{
  "norm_eps": 1e-05,
  "bias": "all",
  "init_std_o": 0.00489
}
Each number is 500 + 25 x the weight over its row's rms, rounded and kept within 0 to 999. Layers, rows and columns count from 0. Numbers have three digits each. The size before them is the row's rms in percent of the matrix's.

# layer 2 MLP down (transposed), 2304x576, rms 0.0152, rows 1864-1959, columns 288-359
117:462460500505502529549506554511503518535496536489521520521508490492529489518491527514510530513492501549485511544517509478498514508498519486490516479485508508490515525500499483496526500514534473462462459527486571525531
102:541507534475483552478537514467543480481522544487471521490518514536485533544556459452484438462538520516520482483474504509543511567469464510484497486480475500525509502450512476502488495511514510513499487495531538521511
107:512514479566489529455490482482463520505511484480520532534499470493534524531529446470457502532513541496534459496501521523491521493531504529494537507456499482492514506493514560500555497488500509473501466474482523570507
123:507491479494487521491478458491498498534528474470513471542499503471455509505510502531465481515525508494529481490495499533501445542439491501506459514499481500481458514459503531486472527524479487452472510464527503456549
106:502472508567517484504480494497511484485512476470487498529473537523514496480501523521521506523498478530514508482486553536505480538462483558472494488513491474505501529500499499527553534509485488530475496506465478522501
090:494500508495502517511487495499459521514560468469480489534507518473505515498545511497487502500479474522505535476461489478458442497493516546494440518498509513502532499489498495525512538475482540525438474494540506517515
090:518482504500499443491500546535495476523588480481457423484510551498463462497482515542515543496488490508475517533491541517502519586518514526517518488483473491481454514521459469452457481521515492490523463453494493527521
101:518457516501470513521505508486477504455486490511503504564474446502494506499507484511508539488499477496570482542536534475539456538486496529533466474499520531548518516500518480467452480485473488474501498483506476488564
102:551498490522464491531518485486551472440463547506501540495505583490489529503517519489515504525514479518529520481489450533497502479544507516485507535529501516478465451517550477484471468491450480493479469490517535532499
084:483537515518518529543532513498513520506526485486472492526499524511483511542497483509523492472517484530469532484547463479509486510496467539486494505473462544490517498521562513506482491506492482484502489511449517503476
103:512542515556496511488542455503469476472483484529492507503502520493496489507535503492532466491494499442474520513505496498478535522494541503508524529490483487502507524481512524510499541499490484503497490504528474492532
093:476498488528456482499534479492480488541498487454497495457477438493494491510487500510498509502470539492496517535498526472514546466552489515500534462490491477508525513509539513502483510479492524504477517557522497460519
099:518479493551463495508510450510489514539488526505458492467503515516536459469503527485547509504502413498532527505473511514507523499524516500487495484476490512473491507531499503525511530521503505504517514495558492516476
095:491506528532489512523504521498519521470508499505478489458519533520497510502443473490479462510526503502538513513493473483553474472505488503509507484539494552482503506548531494486454451463531502529540473492555550499515
101:549564467469476518474497511508429544490474516512518491510497519470470483482531552505527506498488468490489548529475513475492504555510484458493480488534509491499487489473508505494511470521541457468487439459495510510471
092:512509422526507513496504496517509488481530491515499516484453486456532503469497485480499508472538489545520470506447469494510514507545490500502498524499489526451494483488468492487540434525505499501503489496509508543477
102:508482479551497500505499468539503495489495506501542514480520526491488488515478528481453485493510517503486484499491509489498576544506535489507501499476522498478479494534501471485537471497513532487543552504483485459498
095:472491467501531505518535475494527519504483474523520498481445525501508505504506496512467479511448497547535507523500545495474510493491515462472560497522528510515448545541524521472438522481509532529476480555497510487507
125:540459491471484503481546522474500493551461528496520474458535527486490513486537519503494478484446514515524523477507522503517506460503512482501492468513507435473485473494484549451457521492487463511565514454452490459459
080:484508486502455531489518500485485503539512527482500477497514515482520514543485514562501505534519456519499518534540499532507514532492530498453426532441500519449525528487489542498536455464536505483491525506496542527492
119:492522516548486528481494503545487494499495511489493483546494495507484527488472504528488496495476489475569505506439541481496467468485532544503471511473476537463532506501520512496456511550496496506451474543520478521530
097:520524488495548479489534503533508503488540525515498489514476510499508462477491488472509504461500511487513452520506472503464524502459485493521489497522519514510490476490479476488463458484505546526506482504529541469514
128:461541533524483524481496506502521508529495533493483502523488491511517476527476495507479475505513505458432532521531506524477480521469511537467558457501517485514504502502474497527499460499548478490551443469496505477452
097:511482531531495512530531469474469523480499457472502518504483500502536505472538479489514500473495494474489518513528518490485503475489510508503518542473449529477499455496493513476531511478481559498500520518530554481485
094:510475515500533553489521482481554505478489509490497521482476483502482545471498546492527535498535514531511516486499507470496506492492534499486494481528463512594508500481537468491551486473481481535492440501505480482464
079:492486538540502508471490494469500491489500515537525496495503529483511527435489494499511526468487443486519505481525528524459506469487533489467493516473505471479486519488484517480507489499466518534494462466474511496484
101:504489484532497489515471518520509505511495458487518543533498522476475547481525462493472493529520514489500505463543493525493499525453495519514519518578488512504460499505507485542493481503540520493521505463536506492456
096:491479512498479531516513463479503503451476446514512514495531522500513494484518483531532502498527531485466466509529526503502535492519493495510555505492493520482508515474485501498484479525534519502492503505532505543540
120:536479535507519479472520511464482499513504499494549456527506508501493492480512507515500517486467515497514510503506460472476519539482487513533478480538537484493531489552480465480515502518513507512515466557529441503531
099:538498470517520528528498521478504484474502483517545545489479518487493458483489487511554494481432526480532487508466516521514521450531512488512514483530442457522523532510514458530535444487486495478486528511508487467516
115:476475498494503474511494520528504491498530528493531557499504507499509473473484529523445499539504504525479497488495490495535476515496471512529522535508535513498469539489553531497512487514523492467446551480463547535490
105:535531503544470514471460463545470470489484512523518499478462493478513497518473497490514492438525490464513540488516488532473513486487494505480505531516455516519493503527483517474505469452488519501499480489467501488484
102:507496462477540484531490507503465502436523458524480480476514513514533483498483519509489517520508482503471487516464504464516523439478500455475513468481530472525510526501503469497521475495489495513477501467499503482502
104:503513508487517536525513458431440497521440487496506527484500494501476493522510515497514494481500493514490510485522441490481489507545470494526494487507441491500501534524485469482498484489504549512533495499481431497509
097:496505540526512520501508529468519487514500483491517470464475517494497494480496500458476508478498490514514547531501561493480516475510467491464502529484463499506545458477488421501499536504479468496540487527520483506542
091:450535495490524495497544490500457465511478553482461477525521502504491547522510486493508494474484520520503461519523541510488436505504493486497526472445493550528494491515504473493487541512501524475499483488490481486495
083:489485485523549506500530549470489531495488495505478514530516506459430512464518494527550540510512524459561522495483479489486472496515563498496485491519529490442494510496495497533491474487490518504506487478508481482513
105:478500438485454520491521492508557489529527545501527487510460510532507461506469499467530482483498515550498498487493487524511545455511479497492492518524503463461496499507502536498498500502500468505534491498496491468469
105:552501516504531498504501499502498474500493503469502485446511464436504532494478503525506479526488503529535455492516532492500489465535479505530497482505515523483492506508556456523501488484504490481515481535553461500504
089:472555486521544448523443506541513520477543485491509534469524458507507475496470515488527503516495477508486480506513504521535492494484533499494468497489480498486493510493465466493499509543532487489486485510476510516493
106:519490475428489523444445491503522506495511501526519444516495485512497456516494521466456507508491515524464492503536499507484492516505539520527493503487498532524458486430527500512504518537499494501470471467519497472552
110:486504532516529512460491478524470534502482509491493491535506520531483501492499514513504514485508491472513462524482493512532447507489506525494539472486508506537477514527500529510471465510511493497520507484524517553487
093:491478499483517482498527498542510540505514510552495548488471527493533557473492489504439463456488536516520503500472512493495466480514471466517507474525475469521519464505466479494536521472520466510528510546490486476496
086:493519541497494513491494508509484515530500481462467548523515509489508546466546480499468480475490470508490480533513519477445542533530526527508490529520497509471522510520502462475534524480499480518516514507492504497479
114:499460541512481516499484534510565501472523470533483517494483546460457488513517527502523492495492483570515538492486484493529498504522495517488479558520491488480513519482514488502490548485529494494515493527500545538523
094:480472469463501471530503527481490507530556447517504504479506489477487436502514486521494470514516496540439506494481506504515505532465488489507551500496493467489456494499512518522498523504558505503489453509523460455466
082:522506504497478479574504484482472473456538485491517513497506512496544500505505505494531501491484483507477526485514520500473512543533497498461486491487488514492495477478461467526536491504508518529526510470482531509503
089:512527503491552518499488494498497490531508523493517511565530467518522550472506524491531469552511487497494443487495476464512510459510512532503521465524519510512573544501519519503555492491483492462504513491532524487529
101:503542511462487507467557492481482513485450511488513489521477506516499528471485477477514481512449486491542470512540497515520483509512485486486498540498539484531468508497571444500438505471502473497543514522522505479493
093:468518514471512500502473486489493539467530516520482495440454515537469495484488546502488513515506471476516526507582534505508447500483492490498488496465505489469489500485527479480500466476539501498483494513457529480461
101:451537484508540474550504481526487475494499466505480482450497468483504467502481556495523469452499499521484595496462468496493531475479484546482499508496506487474503513522535514483540497478513529534539484541524511477484
094:531483476479516553485496499527517481515511499525497497477491472431520486514552492494474466509506541515487541462513505481522498468530505478494466522524495502471501488544528503506497509483531472511497509485499507481543
092:483493519472499460504501501479479491478495500508517500479493516493501493479549514518527524483510500476543533511500490474532495465473503477435463499489498505493495500501501498466491540529456510484508480533537516533502
087:460506493480549504523534548476508521513492472475517511486499452453514429476509495516525543515517479545487547507498471503499472474499464515480442517512501500480501504494481502487444545484539505523493472493515502462512
112:521523474488490461515524507493509474492510501502530546512505474486444522537484533504482460485464525485559483529515484500486487509508501528486520463512495508503528470486501536515397472503492520503482530510489464508503
110:492503485496526508485491454438514452451527494488540459511514547552496496508534500513485535538431533553533498516527482539521498474506556491477503509485481507476475485477520490494525497485503492516564479527500503494529
093:464477507489525509478530535495514471498487488526501477496504491435506477500518458511454466506475509507523494456505480498502465479517483491524491514493498497473517506472528510540500485481463506496537488468504484531466
094:497462478497475493528506466460473494546487527433504511520501485462479509482516467513507527530502508488519522512464521523483524526420482520556405489485491491500510550500463534483417521494488495489443512460470472521520
093:493453515552521520494508442478487484505469463480506490532535541495460493516500490514535484507493477472463515506467492502520506505453494503532480474494495500484461511497536517534494508535487505511468529447556480501495
092:522503540521509525512495516485492541527506502501471552533506440499454514488490538469521502507524465471501467507475496564492533468500515546506489516505520524483538469475526497507482484492501464514484500472529514479446
110:485507504508488467462486491491451517473507487508515492511541493463520506512499477491500460495529501459480498545539521481483478542494513456554569498507492502482499517493533542469509511493523511519492513535545522493484
099:475506501484501502493472514478557489520499539525508503474551537468546524461525506508460506463482451456486507523537515491490494523511550499494531503538509562489474487521477503539519534518530492525508476488521498511485
104:464509477497495490484508486494517526493464515509486495514474464531527449516456484519505487512496480521514499511494505503526479466484502510490489496472559524522533461498500514496491490485505489548550470508481467563492
122:499507528531512526516512498535479444570547533502501506505528474449508518510524490468519522469482524490459463490507564496481496531508473502536514520479487492517507545521527511487518536492486478512488474481495495501471
093:454473474462517485485495462504495514482481571499500503532498523537488509540500522543491515534520503518473465484531446526494543451475525491478499491550555518505540490515496496486495479531491519514469529540505451451483
096:478490455504501504551515452512475487499506533528470490501497463503504501535505481481514518484452508515508497517509482517495502516497500505513491527485490504512524499479480459458484495462487533504507515573526502536534
099:506532539498538498490485457519476508494471513479552482508464490528448491499495473490510511512557518466509505518516506508491466484538500433495526464494488475592520509489490459527528483498508498470512546510470476527534
100:461501471516515489504517448500503500533473516514518483499527512486506498513473456516465508515528448511486500553501519485540497533504501517500481485493511495515468517508469480503490523499478519522478482533508523516574
104:522472495517532455530528525502468489493502424465479476504524457499492546551476477490514506478468470479478475515477514490543476497525453536466474546471516506530486492476520531482474548466469510520464517539502513506514
100:541515492567510510530530477509512515495520561530513536513508503543495513526514506560526464519522495539467524521506493524492512506492462516531547483552491544447486493453519509547493467531511489508477458488532509497501
107:523489507512478475512558475502513464519523495496542497507524530508490471488512497500475448498505468515488507523530567496521485503498530470489501466464529507456472498495482466512509508466461522545506486533502480470504
099:498504479501511492508525494537483505544486514498529482524507494505509493450513460521465532523471479539462505506491461491511477516514476474529509497464486508516540463480518560498462535524496505534544499464491495469504
099:493515483502490492484481528517509474480548518486484482479482505469496493479520496520477494505506474511461456486527533514496501503533536493505568556507510502497510527482497492532492511520509511504470513503512510514504
090:506512511481503493516476514547521525487503520528474491518500489460500510467506456508500509510543473485497479513521496527506458489438514535535510460554468496522541522499492473520575503532548478480489465501466498537468
108:493510459482505510465504457504505536474523516502546534523491516501494514480544553515517492511521506506575486494512539516534482502474548469525498500523546500529490530497456538498508497472447492453536542466502526477501
085:489543558481503482503516501473500504500451504492523556483480488463496527548511490537460497502509493488541512493520481521465488493514524524541514509511549498503490525489517474480505518480504494510491531546499506434504
097:495516502539460532498462485441496478491483491504527518536499516504503504466478500490503531500498512509524458528512483541493543539494521563477563476483494447524529485448511519477519496524471489516485474520471526513524
102:481513534500499500522538455451509472496504454518474493472516479471504482497495526532482443493493494490533507497531486495506535482458486515466464492464472504448481487519507523536476521501499507529561491482533506529508
094:462532518490510495503496491506493493502488495522510502494493515483477512467462496494450502500478531467494525505521528484476560493523491450509535469476490496505481481472488498525489507533480523469511487511491491499527
094:552541485491531519468555510516518505501523521480506503511460528514489479507471493490498503468510517522534457490505552482493530462526524548511499479486465456481507479536528482507468504484506462519502483482499475455475
097:473494471473502523509521475502525511515514493533483474506451516534524491509490439546478457493481495536504470492477493539502496491483468522514494481520514523452471497477490532477538494474507495470532488508479490531497
107:513482509485473510524508461515497507495555527479505522495497483527488541450476480467504504523528493487498490526505523446477520515502500478480517454498479511496499511511468518504450506519511522507527496436499492490478
103:488550537505484488530466501521500503493489576491491481482482517470501449469494516504500469498490478530489500525522482546460486486434514526474546463546473519496486532512509403507535498497536491478472544462503488510493
088:474490525465517490560531465538497466481498509506492571479509526508479463484465478473494500482481496453481516537487464512519456491538483512483492507553518454516525500520520455490475488521476496506493530455507479484463
106:511512492490504507475498555533503482473557510501476498476511487515507480532481503445476480452538497494483473533476498525517519511484503461479468473530448494496505529478494509497528499516483462475465425492514512495502
109:501481492494516499521432493518511478528471451474504514483539483493498507468468530492551465505502491562539571544492500569508489502505477525480522544507480514482517444497479552466489488526508493492481507459492523514531
100:493476542555486510476478474509480511468480519515502539512503481486462526489548505543507527475490556505480495540527488503474482526517475495479502452524525455540504450484473497482519516514444487548509497491435489512507
125:534494482451447505492491549461547503499515488474504495598529551546519514474538487516547476496508539518536516477492504532454521482496494534503530530527523505506507479492484472476479501507516498447508483485523487468517
082:498523569529518535440513476464457507500507566505472453527477482496489527473528505496549531506470499515474526499515463512475498500541520468493445482500536484509495500490486447533511501488471504510511479516508486514527
100:543473496474541502497501496518486504472527509453547473498517484467484479523523494489483529448548493498510482494472511520479517507517468481529491486522469492544488497473483517471485504496470529502476527465508500502511
116:513498496456508533467518531477527498488469508481500496481526508498486471510515472505491501533494537469518532505490480469497498512497553517469500487474537510460479488493502444502515514485491527522484516467494494523445
112:513470519486509495496498499514455495530525484505471471489517496489497511490457475473541494488480452471491479505476515495515527461522485531467522498488533484479511543538495510509462522470524462442509498512491458507527
104:484505510476480512505523493530547447460467469529489533514496481507503468475455513465471485475519533498535454460499497514452505456475512508525513500556496451532483496465496486531502512478510460490460478456513475500499
091:499550520517538498505495505513498517483526525513496467503506485475544457482559506514516496516550442524461490486518518506512538494514485494456509533528520489481486529494474504484509477526487521538515517480487521494449
099:477509480481482507534500471495498487520511489539486510509514474474523482485484483536501525481494476563469476475466503494471448530535528538507526548541474551521460467527554543507504525525525556506498499489487528490476
095:471515520496496503517487473488447524521505521480495501508522506495499494471513512491500511482516487506503485507500475514485471545453507508519496525505527538531523539501478499506474534501539505501473455519528493482494
# layer 2 MLP up, 2304x576, rms 0.0287, rows 1865-1960, columns 288-359
104:497455476513528490467480535534482547529492505538515517504528524496474502458505536493496536505495523498465482450508499539508440516506504488459546496496490497505496479545491509507513476535462469471512521495534513503484
103:534522483517488538438519528504501509529425478541461499522483515509468495550500515508503510528457520483556523428510490482471436458528440516499509474512501481531538441494524469496510498488491488507504526501481509512485
107:489504453501491513506498493491445502539457481457479471544483505454494517481528498510461537556487489499500501505540470509545459524477538482515507482506500512476530486496479438484528488472502487518549497518482461493511
100:525464511513478513500528503495520509499487485488481506483495531487502490514505496521528521523485495469541515472521458498494497481485480494554473502471514450500534477516462509499510499494488511534510501527500509528484
097:524478491519490502476550483534490492500526470549488478504489518547484426502479486510516547510454521495484500461518489485532495491517481449503480477486493492496482478517476444525528556495479440509528556516477521524469
097:507523513518480516483495544498489439501477489530523499472503509503509462473464487461471488485506523453522505537490517498505498453495497448513517508475480491511542434516523502448511483502508453507485504495499469554523
100:524512501520542528516502506525488563492513481508520496505509517511547522496526437508499540532465528466513519448501499512490505488474495487475488514488506462493517530481502485516479516479499542474507504501521493511473
099:517507486546512498480452493525475480562508505483498498517515508512491496484522510482534508464463476492453538514499481481515503495516502514470480520511542487507525531521528524496495524479532489490496509504472492510510
099:491482533524503470505513507538490508483506502479484521490519518494492496493483481477493492509491506466507473470503452455495454528460478454478499501464540472483511479527497497494505525506511473498480482470536481563508
108:543436522527481482494480479497475482486493477543497515452538503494490470482493454453480520547532484513497525516500516452542494458515512475557471501487476529499490484518462472505521518494508482537501540555452510522515
103:509496503515432480456486481473493469464495513499526515490490473499502513492496516518493492515548525499480513489473492485525545444524485457499485485520528513504486455530509494518531489529468489515475491523464483483510
101:562478470495498486508508514536476484513481525539497513522533501533482505490488516489507516510529505458499463466516536494520497504476564518531529496503479466514477439523458521498468520523461491508534490523538455527493
098:498493433477527471456525537511511501512499499525503499497509493509522495549551511501512521525518487497488496477471450469504466473532459507507501511517583472506540527489545492518479487499499452509518540511489541535500
100:472546498475494465520495492519476485552493515459488517489487535464562480443464481481472507540488506473472498511464486508490502475522453509496461523443502474502480515547500491491481514481505517513514518479509523512508
102:534519542500490503498416540467506484492500472522477487460513491531495517496522472513496569519516461449501563491521553516548483527530450516497500502528497456477506517500544467487473501509503466520510489477472507467491
106:509484486533513483461485479514492523547491525513567473491520523469537470505473477466464475519546511514494501495495537497517482515505492533502519523537498477467473479510491499522546506470443501490536479476484497523522
099:517479479444486492495481481555458490495467484481487456504534491539503488539555500480526484507507525490503523494480476481488460470535459475515508529508513525500496479493513526514454505487509467507528486443495477516516
106:507495488504517474471487489480481483513487504532522480473545513501530519515503520514521473542497516513534533478538468517494534506536499451496502479482523478491499488503474503464524502511546494498530523496482495500459
102:531461519475490549504542464518491500516481512500543511501493503548437489516508530491477543512510479508516499512491509524486501470485489460519493531502489430502511483505503459457511483460442477539458520528521500488479
107:474503444532507463477496492509473506515484517475505458493549537489484492502496475504505507522455515469560506448408481510489458442535484515521493505501528477528540512482484481495480520460447497517509511539475481527542
099:530484479446489500470526501516457530513503495499505494502501497495491491467505444518519494520498494486504515453548461476513457477548516526545497472449477496480490483500489504507514523516513472478531501479457503533469
129:499542525439423510477505474496482509502487532474479486469507515540540488510487457502498511509485528481478553470515497520474489511492530491482523471510533492508507481468526514499487545532505469515510460487453484488490
100:500454532479465459491518549500505536472501492526555489503540529487518514476483516491496536543493486479523546503474486463515498483483486511512518487502499520482485521497477476490438510499504490476520493519504482510479
103:496503458520488457464462498505490513474483490497505485507499508522550508537455447521498503495498541474554501535493473488467418499503465489513488485527548479522471492536483479520470519458515477502526517452469503492465
100:530471520550466525508454538504528481463503500534526483468526552513544507520506454494488482497501497491504502488477512479494487480511477508489526503536502541507491502504526494490535519466488512484476537510498495469511
100:535488433525487472460489482487443480468485510506491513487517476505547525509532471503463526527535505486501513487488487498480468482504445509498512520482506502511555475523483455553463503479496519484503510504536442482503
093:498497491524523484479500496506512484467508502502503522495478545446511513501524505427538498524544509455477543491499497493491515562512491476521457489468486494503541489480521483486478488535510462490502491479467491521492
104:532523453482467509501479477532485492457500543521503508494509485472525530552502486491471498483489508491513491479464491489480496513492481508519517488461487522492498484448518539513469498477495523495469475459535500490488
099:497520456487497500492445522476453492513491487497460477510508491508485518476474483516461468526453568470532536484504445495515472469498475469482496476509515497516518504524506485492477520529494499478509516500501465454499
113:492535481477484476515503504510502469530479505528467474489531534498464475487498504459488536496455564475518482491527473481530483523557465531511476507494510522532515484485521516510486511558525518506522507469462480558459
102:490547502531493499414506556510478490531480523501489462491494567534460551530489526467505472472503518480496484485454507534489516548502542507546514495488563494513487510507494466467485496489523491498497490489511475491519
098:522548497529457482477507487530501453498466492478509449475516488485480492520564502525476454494487509468526494469504510495498469552505506498491531501472525530557491533522475547515494511480483529495478520503493522488503
099:484483494508483475454511583533536552459534526498476525505505534546510505465517493509501499529498493517491523478508488500491485524484507462468545470482512471499519489462535457516543512540483480467504465492487543493498
104:507453435469511554513497433534448479509522516465498513510553488559500477500497487462495440514542538486505489483460486514514460539518496527512488484488482491500497514532479506526487499498508522462512536481526456531526
099:517485458474434526510494504541549458536461536561522496479517543512547546482487533518540504539520505465552545502517524486496502498477492528560521504484505446497496500505494492484504517494498520476484456440476511520542
093:505541490514436529503488473537518499472498496499535502566489484519484510485529485483491507485525505492486503481496541525481519486488493489484512521449474511505528500498451528534528541525527473499528496508486459535479
088:527507538535523485516488461464448507482467455502470511510519486491462518510551501568498507504495513510492525522513521499440461477494490487501499523491477513566464477486515460486488524480502514493503535512539472504518
101:508514463539479473481511497503504477522480489478499502468515505501536453514543481509494484519513500491480523479510515540526491474519481477509495459451550516484496463543511494515539488550532471540514538516504489505477
099:516516508483483453511465475491542460488496487502516526510526493505535479481492484452487513508509538507530529458530493567471476506515533495514493467502546522509486487521478532467492530525506512488574479504503506517498
101:457490529485421496524507486492501499507509477465500527468507530506507560505555481496507514530524507540528514497475494535524516522485479511501454502527483489537474517522516470488483485488515512474582503515463488545473
103:535508482509476524494482525502531462518470473506497519521532482530502454503535517538493491512495535501462493461503498496461502516477509510476485530513507467493538548505459514493513527494490491516519470486494463506492
098:464476504496529494487510530489450478510498518494499482449575514479507542566500461496496532515484517459478527471515477455451468518514433544517544509506527506490479500477515507508486508476467528551500514488474502507492
092:504514519495471547452494495524473493573462494493497476484549526485503486491487515468534479504502470500473504487545506518501522478525475519520469473497505494495541463512489504487531505500485495518487502492501473479494
104:518520468493491481462488494504519497519484508532522444463515502510484483532526468508496511537542543524527528451500507482509529469563497434497450513469506471498517500485464466491510496522457508471542534482458500497465
095:517516486526502492466506544514548486518455495538504479502526505499497562526455518506534473502498512484512491492528539499534471504532526495497537478469479476469477450489476503454501485512516494496471440489481557543488
097:486502515486474474552503555509524503464463483494570493502519488536506516489531506523552479518492486520508512487501531500487507528540509475541493484463502461471499497554465455443458493461526517536507491534537462479480
102:461530459471471497484482472530521512543482538457549470481466495500516509513459498483515497534514524492511509478487486510552519518507501490494512452455530501470516486480495490482509546482533508516495495499493511520491
099:493459475517556471463469541486470482466466508529504485515501518518513501467505479486479492507483470500518514474472483511512489465521491458504460475488518492464543490465498470474481513491511487529502523470487501515498
102:476493504519480490479478472510511482504484469517486489461481569524515474459520492477537542488496540516476486477453499467471500464501507498528482452519502482470523490467525514517532529477504490481478471501472458524532
104:538487468504483494479450483492531488492519508524499502527514503511524517490534521505494514501483507471490495498533493509540477522509521486480483474504500511527500485489488485499500494489467502513531509461456488570479
094:498515523489481472501506524504487451541489530515501496494532485487514486484501516471491531491468522503470529494493497484529486472574503511522463496518569523504515504517487472486519500538501528459511508546497517511531
099:479492479516470552486505483468528457520520502497529504522494466489512576498468482536519505502494493484518515463544504509496491462499500499581554479463503509512478458495504537489524489510447506568559499499507508507511
090:514509516530497489510394509499500509507514502514543516507474523537551552501481501494501464497458488540470476491503489464501428469474497478508529492495500524480464484546534485514552485499485493507502448541538529505496
105:504525487491504491511506492509514495517495467532513485487488530494540511464480494507489512515519489520492551485464511485517487495495490516530508522480512524471509489451507491510487516509464508536504436461461511497518
102:539455485458453536518519505486509512489485484499485487531506477460474513489502506508501524523447514488561494501488486568550476462510483507503474535500458516486472488450541524481505505473499504494514501470441443520500
098:501508492467480521482450554540480514494477523485559520525486494447470525436471484515526515508482491442503495473500499553489451505522502483511549525486517504543512486518464528524475495532470492479513468489532511520519
104:462485514477443457494468521486533502498453549522504466504541533539455500537505515499494517496467536479529515487482490534511494528472465526545513509502480484492513475509449521481451524455468494522494484486481479491539
101:549483478491508470481508535517517468556480491484529528483509498485457430531497477472483533562555519504474441479441523468463525503502456510540508486470503487496482483508485490552508516486505521477504480494463510512466
094:491490509492488468486504536495457485537491504542497515519529522510501470511500467542460529518474486474488521510473526499487506440511457491476566491475489506518547468478491492522503472511515501562498494493460506477498
101:486448499512519473485496490524458460480481494504523500505475539453520482513524456484507500485461495478511547492493498512500465481564501501531475490507537504506546525470501497523521520531501520557518489458507508528487
098:496521513525472496473488525504533474463496491526484511516520520536487476504480518469514476530509503541494498524517524508486449525509508468489482461513557483506561484522464560558494510522508494534495456506495521497511
105:534452552494523490473477488491516517479496499525534500501517494482512457542470521487522487563486478506502556518508483489469525515523441532508475426505477495476535502536483465508492552530532521465503510486502515513489
108:461520483489477441456448483515474476518494517537505506499495530462495541553508519505511501543526517472481536503475510536508494487508497523492471487509464448453523508486499445514513532492492541506483507465532476492482
093:492502494483523525484463488483512484499540521499517497484500480512542505495528506476506477529526513529479532502530550492498458483540490509498506532458461485487478488469468523508528491520564478484552475497506462553537
096:501525460492499519499449517498460478510484509475492521493523491482486504478465506522515482505493499532516483471497490515514469490510483478462496490529492521507557493517495433528481473438508501514478457490490504485438
103:496482470427488504463450503542539492497513506434539485510502535526522451511469493494470498530515560456475495511474498509482422485517535508540475471502502494534489517489453507526514508468474444535475497482446538537525
101:540487542516520533473482502496518526486506511521472478478562500530506531512492506501520543519514480519478505513511468534475507470468522513509469462450480515481531498509513518521489527490502513498563489512478500547468
103:500515412500546529479503505509471484476476513526476481488515503476512542480530479523506521524485579459535485465499493501509483477488488493510448478484500480534563489489486499531559525462493463500510524463488505495499
101:482484466509493482494483487511457521517491525525510533476503527498514440545509435447463487511519476506565503483464514503475511510506565495564460503480517471513551488506445475489485487488492481551488516492538517512480
103:501519483500497502501503508512529522520497468461525456489524490473454471473467505477472488522516528490472529464531482479527528497518502444524475514505485544490508502512477489473547498553493495507503546540459504477495
099:540482486562496498483489503484504493510480514524508506498495495523517488455543494507485525522529519491544489545464523526494526454544530492532497454472493509498519529483538492500484522506528548543521486487501459512471
097:499491509475577494491466518466518468507463473574507511506535539498490502525453469498540473512503510516472526478460470488482548482506494531519475458515493473511525502515499524559537461497534501556492523532485483504503
094:525475446519524500488468497477478494481493454518538513529555501521491508551508451479468477515488474516516488491479498483502543495529489496529494479511529497516529496514514485490486485507509519507478544539480505504468
103:514494495503521538520478509519486465499498470530565506499489469448500495501466494470458492508497493459523522486514473509540513491521509517501505485461478531538511470514459483541518488498499481534481441480484555517506
091:502519500508477481508494496502514449509448512450492471487561492494472518491547545487482488492468496496462505487525535497494488556519493517472503506481509517497511443519554522456486490516453512505528495488473524478484
103:535504477501517509449479478507499492505466486521497519464475542504508486457529485534492492524503517505496530468498468469472473462520507493514511528465517528507465488460499461500525476420511428504483506495487475452457
101:493516468545508479481460540483484491496473529473482515517499517528505492518496500473425505526502482489539497524470501499478429453508513491492492512527508517512510532465508480494443564466520470551480503500540485530483
101:512489485478467497474483529486510459473476526543495486527534500498506494504517504472546509491506548458543496471521551533452515500500481480469491526465487485486522444492488504483509504558506527514515506480469520482500
094:542490520506523523502515521488544469494514527498499508456486528509507505488567505527498501512504519485474513458477467517548462463503515498500484516491487521509483502497510534516553494511535463493446497523495502481473
088:511466517516498500505475515505507530496497527505485481524506546518474506458512528529511524539519478520512515513489578422530495506507496529475462516474484491504498477514487478477486511512515501495519527472511480509531
098:547525485480506515509494503507535486502464502528525499493535496546495512512487473470524463503502519468557534449536496509494539495507494502532552497496546490513502509473529503521478497538512468471520499502488488507457
105:493509459492475505466462505510509469530458507515511489474531567519495510485504476500539469513433513484537508480497489493523422489518476492504532506460531493506512507504498492469506495542496521460556509480452491491523
103:524513475465510491524493510539499513501499575535472489525514499492498497530526497501515528528532545520536534476463490501484526491487464482471479466486521511517529502483465507470510530503492493501532542477483473516474
106:493498546486508503505497509527494487483522524477523506474538506507503462512523511450507527539526533544494506487490504512519505508460483536496496494500539508527490552490482477504519504510498499448526517549481505526513
113:535492482488504560523525476518453486554460510520475512495508482473508466490498517461518546507486521463539505462502447498453482463498492524496502512534527485497521495508518458527492473500482481496540538525462514543515
098:502491462482485485557470526531501482447494499498518496485554529488549514487502457502498499502501516479509539469472501488468474473503493490503551508432540498483463484520456510459458498539500501499486522489492492491474
112:503481491508480527500495539509504490496498531513485490495503553507497571502477539511530514523516497506549532486504503508503478510491466473495507479465511473474497505505492443485508473510537443499505491497457518477517
094:474514468511469493482513493486508459509464548489519490497471517551476469486474508507514528516497503541467509494478529471560512477538466439495465473485494495477501493533488499492535536486471519529549528491514459479507
096:484507516512475462479504536457518492518518540539479505526515527503479521488507465501469497493505470512512508482514504513536468511547542518498486498499504522499550522507477534506510524523497485518495479511471511473495
107:506480537489518514478497502501538482493474534497482474484507510532485452459506487518585516519541509478549506519505500518493512495470506499535462483515521475509535489534489465484501515506457476500516528497484512525414
104:472484458464431503459509503508499472530510519488509476490510492492483506485472509443453474535529547518511476485505516469508479512521520451479508514496503562503495496489529501536508518511518530488524514513500490477534
102:502464485527503470445495539506500443490506554503496495500523541504496490462519536507512506529522526494466550482511522477510498519497529482490454478496500481478524500472493528495439509447495500512510532471494494509489
097:492493469497491507486480472480510476520481459497491503508481527524540540547501496518491505502486495477506501462497516490477447494495556507537514450554501500513465502496552509482486512464536479495459524492494451500444
093:519454440494501543481488510502522492504469479507476482500554549479483539515492458528504498551490474457492500522482414505514507491462526494493440528501503495515511482525506479526506517451477469530488497509493495541520
091:508518508552505491518488496496499488458504513530503469476517505532497538497502542505497480509508525525485515496490560504493501491541548447522534445478541474492480531490501480533520535476442501484469545473516535498514
103:498475473509517505511476528515477474532495498509544494458554517478470495523521509533510548489474503510488524478485465533524540498493489505550540515490551467523517498473507471480466482507538488518515469533445493468522